{
  "n_layer": 10,
  "d_model": 64,
  "n_head": 2,
  "n_kv_head": 2,
  "head_dim": 32,
  "d_mlp": 256,
  "vocab_size": 8192,
  "activation": "silu",
  "norm": "rmsnorm",
  "norm_place": "pre",
  "norm_eps": 1e-06,
  "positions": "rope",
  "rope_base": 1020.0,
  "rope_fraction": 0.5,
  "qk_norm": true,
  "attn_scale": 0.248,
  "bias": "none",
  "tie_embeddings": false,
  "parallel_block": false,
  "extras": ["local attention windows", "gated attention", "value embeddings", "hashed n-gram embeddings", "a smear gate", "an embedding shortcut", "learned residual scales", "skips across layers", "capped logits"],
  "init": "uniform",
  "init_std_qkv": 0.0866,
  "init_std_o": 0.0866,
  "init_std_up": 0.0866,
  "init_std_down": 0.0,
  "optimizer": "adamw",
  "lr": 0.0067,
  "lr_mult_up": 0.832,
  "beta1": 0.9,
  "beta2": 0.98,
  "lr_head": 0.0106,
  "grad_clip": 0.5,
  "warmup_steps": 499,
  "schedule": "wsd",
  "decay_fraction": 0.707,
  "decay_shape": "sqrt",
  "final_lr_fraction": 0.1,
  "batch_tokens": [16384, 32768, 49152],
  "seq_len": 1024,
  "doc_mask": true,
  "train_tokens": 99370000,
  "steps": 3332,
  "dataset": "wikipedia_en"
}
Each number is 128 + 24 x the weight over its row's rms, rounded and kept within 0 to 255. Layers, rows and columns count from 0. Numbers have three digits each. The size before them is the row's rms in percent of the matrix's.

# q: layer 6 attention query, 64x64, rms 0.31, rows 0-31, columns 32-63
# k: layer 6 attention key, 64x64, rms 0.299, rows 0-31, columns 32-63
# v: layer 6 attention value, 64x64, rms 0.278, rows 0-4, columns 32-63
# o: layer 6 attention output (transposed), 64x64, rms 0.305, rows 0-3, columns 32-63
q0 065:140160109152140087169149138096145138172121136092152161103139123100126145174099134103119142157136
k0 076:145151090103141143138121116155101119118155154167111131140137114163130187167105134112122074107107
q1 073:128140121131165110173117123114141122146176134103132132128115121112092154160136088165137141121094
k1 078:131157081103135151124145194150144147146126144150158155100144154134143123102162144121075121139149
q2 061:116125140153123116119101140138119108158087151157076179167099106101161114105083139128145135145150
k2 101:131079113114119112149116116146138152104107098106124120149166115168127122138121161172109131125159
q3 089:138119102095123131146181078076153141126156095115097161145102131128070146128131139125155149124133
k3 045:108152112101143122134098114150085153152105144150128098087131115110148056159129066111096135100158
q4 065:089060132110103136173114082134097162151072140125074133138116152113154106122137156134126121143146
k4 061:135082132112160134092125112110141152111091129151133111108094153126157108146130136155151124129169
q5 083:143149132154122124105116145127109131147195108167187104158137109130079162127121105166144142145109
k5 071:142117179106126130095105112131090117133118147097157099130120136128105125085138131103193140162058
q6 091:132167098109103130143104113144114118123071136130083104120107145156148098131094146078088141172132
k6 092:140117131109127099161153136100117177115090101083111171146146137141151142147067114161130150078153
q7 097:086111131134137126154115117137110143124166150129148178167150136082094117191119123177165076123138
k7 117:117117139133109116178129114122125171144142159111126177142159141123135124194094107182169132120137
q8 092:123122132093127098169135065089139159122131116129102127150105170105096170134115163108153103143108
k8 060:140132131162118131139064145154148124116086118123147142112135128162127077118129168158086148125165
q9 060:160148126122097143136127128130110135100138105135134081079127127121125100168097150131108097173115
k9 095:114127154125119124107116096076133124114140144121129132114077159094100131079136153108158152143121
q10 058:119149113114125140149190112119165131124202103113168129139144106112055139127135099139126167107120
k10 067:119156148120125152143130134114077062119105144096117118108143146105154094096103115111113119148107
q11 110:118118159161123150105148159142164144161195143142157133126144103143109120140138055173170148119097
k11 082:132175118103118128175120133110076113118140136098111118140109150084121129122111104086132120101085
q12 128:150161106139114131126136160110138136153202103126153136149110144088089128135162101143163151133129
k12 083:105164160107130145140130121135111127154122152086122119110126126113115064100115096111164150143104
q13 090:137129094116147150136125100128128096132096121139111094100119114129161134138109168137081111148177
k13 084:150116123130098101108131131098132136110111154146141162155173123136188170150113117118089103123154
q14 089:130179113122129110079137144115130097177164124157146101131111111120116125114177094097113188145114
k14 130:113153143117122144108129116118131095151144136147127093117099117132102103094142114076155170171100
q15 085:146168114127141130132100123135129127140096143144128137112147123100137153148131149098111128125139
k15 107:143161114108151140138150101120087150142096150134118164121172125120086155176101151133099117123142
q16 101:147137155109118108129122119135151103135159111123121123150142168132184116117142109103138131105117
k16 120:114135142126137122143084116164136128121163110125130094162126148163128143140125141102150108105094
q17 097:135135121133143148096143180119111095116121107104159075080116143106134164107104131164091137154125
k17 100:151140094139160154119119153126129109109108094122142078082133153114145163110117139154087124127088
q18 099:155102183138125116096125095151116093094145122143115138142125138132137095103083108129122096120134
k18 107:151108165136151110103156114168114116146145116131153142104127132133137110122058122134163104148125
q19 091:096105129151170111117138123161099154129126159158109179091136128115120134111130149127126089055154
k19 121:121101150182134107092126137139106165150122159161119179100122128122159126108121172120113134100185
q20 109:101132130097114120144112121145121133129074147094084094111167136137139137169145143132164110110083
k20 085:123112134132101156101120138134139138114139148153097143103131110103129123149153123164205146119127
q21 115:156120161109132161148151124113077167086063138093133134148114143124132133156107146137136143112141
k21 100:156125145122137146156169155145067162123084134147128182121117138114126135119108114140110160138129
q22 113:170133111109149133125148114154094139112144130138101102099133132077098130100154126123064129123158
k22 128:159144105139159140121142106141105149126148129104108133091150131118127112112136142108084148119180
q23 110:125093151107157145138119140136146122117107128100138119143164118114133144133100123179113149140114
k23 096:144103137107171149167153126161141126114143149093150125114153082062118157142095114179141148159119
q24 109:130103159135145161124117157155124114113116143090092119115170123144122159144124111179133121097109
k24 110:148111166198111163103107146147138138144113140120137135118140102140150126118132121178161149087097
q25 114:118152127132133131097089084143110094154130130150155126171138133097134120154083125135130093147124
k25 099:108128115116119124100108123113114107150155139154149148175123149111107112131108128125113107129122
q26 109:148118090102109129107129174142131093123119163129139129138139111061108138125098064153148167108135
k26 131:118160110102165148103149150133115125150148128151154139154126131107074132129115099154180162070113
q27 115:125145094145102142107124121132096132163142141120144117104096113115145154118140131147105193124133
k27 124:114133108107124143111118076122117108141144116112116087138085115123131134118143125141115170114146
q28 107:127152106131127085072110115141157108096142107156142100107151131110132127122126112122102105148152
k28 105:110148095120138107077166126120168093113123128185123153111163170104152148134119084130100106146123
q29 104:122169120130119138117124086126129107103165165129149124102132140093149146121136127145180135116139
k29 106:092158116124127107142118084138111096131157162117137111114150130162142157150096131131167125118133
q30 106:115144126129124154094133169146116105146098154163100110084129132150154154125115159122134106151123
k30 113:105119132146134154087174167146113129112125114177108113107133101131098134097161160148158099142146
q31 106:120088132108111094103124144116142152121131143088141087145128148142099110127145075128120132156092
k31 119:144088122126123131107121100139150173131146135119162095105120091110086111131138078125160143142100
v0 101:134129108137138143112119131092136131144119096127125122107144078146089118115141104122150106141098
o0 095:109121140150167114152171151154135148143145168135146150130112159127152122131120131131119143162167
v1 098:122141142108141100126107122091140134152103155145118154112092142135100159107122164093119123130121
o1 105:150122133122132127132158154126147107109092112121117109118127116112111161129105104169134142152154
v2 095:112133162147120129148137165139168121105140138179104121114142107121153164110170142100144117138132
o2 095:129135086153117134125103081139091147130172142085175115138110161112099092152115091154105131133163
v3 098:150133149156101147157101153119129135128111110127149112151125128145172091111116173115106127139110
o3 092:120114056154129122087092148170146144109159128131127133116122117115137170110142094138142146134135
v4 095:122123143139147085131131122134073096138137140141125118145154123148119164121110148130152077109129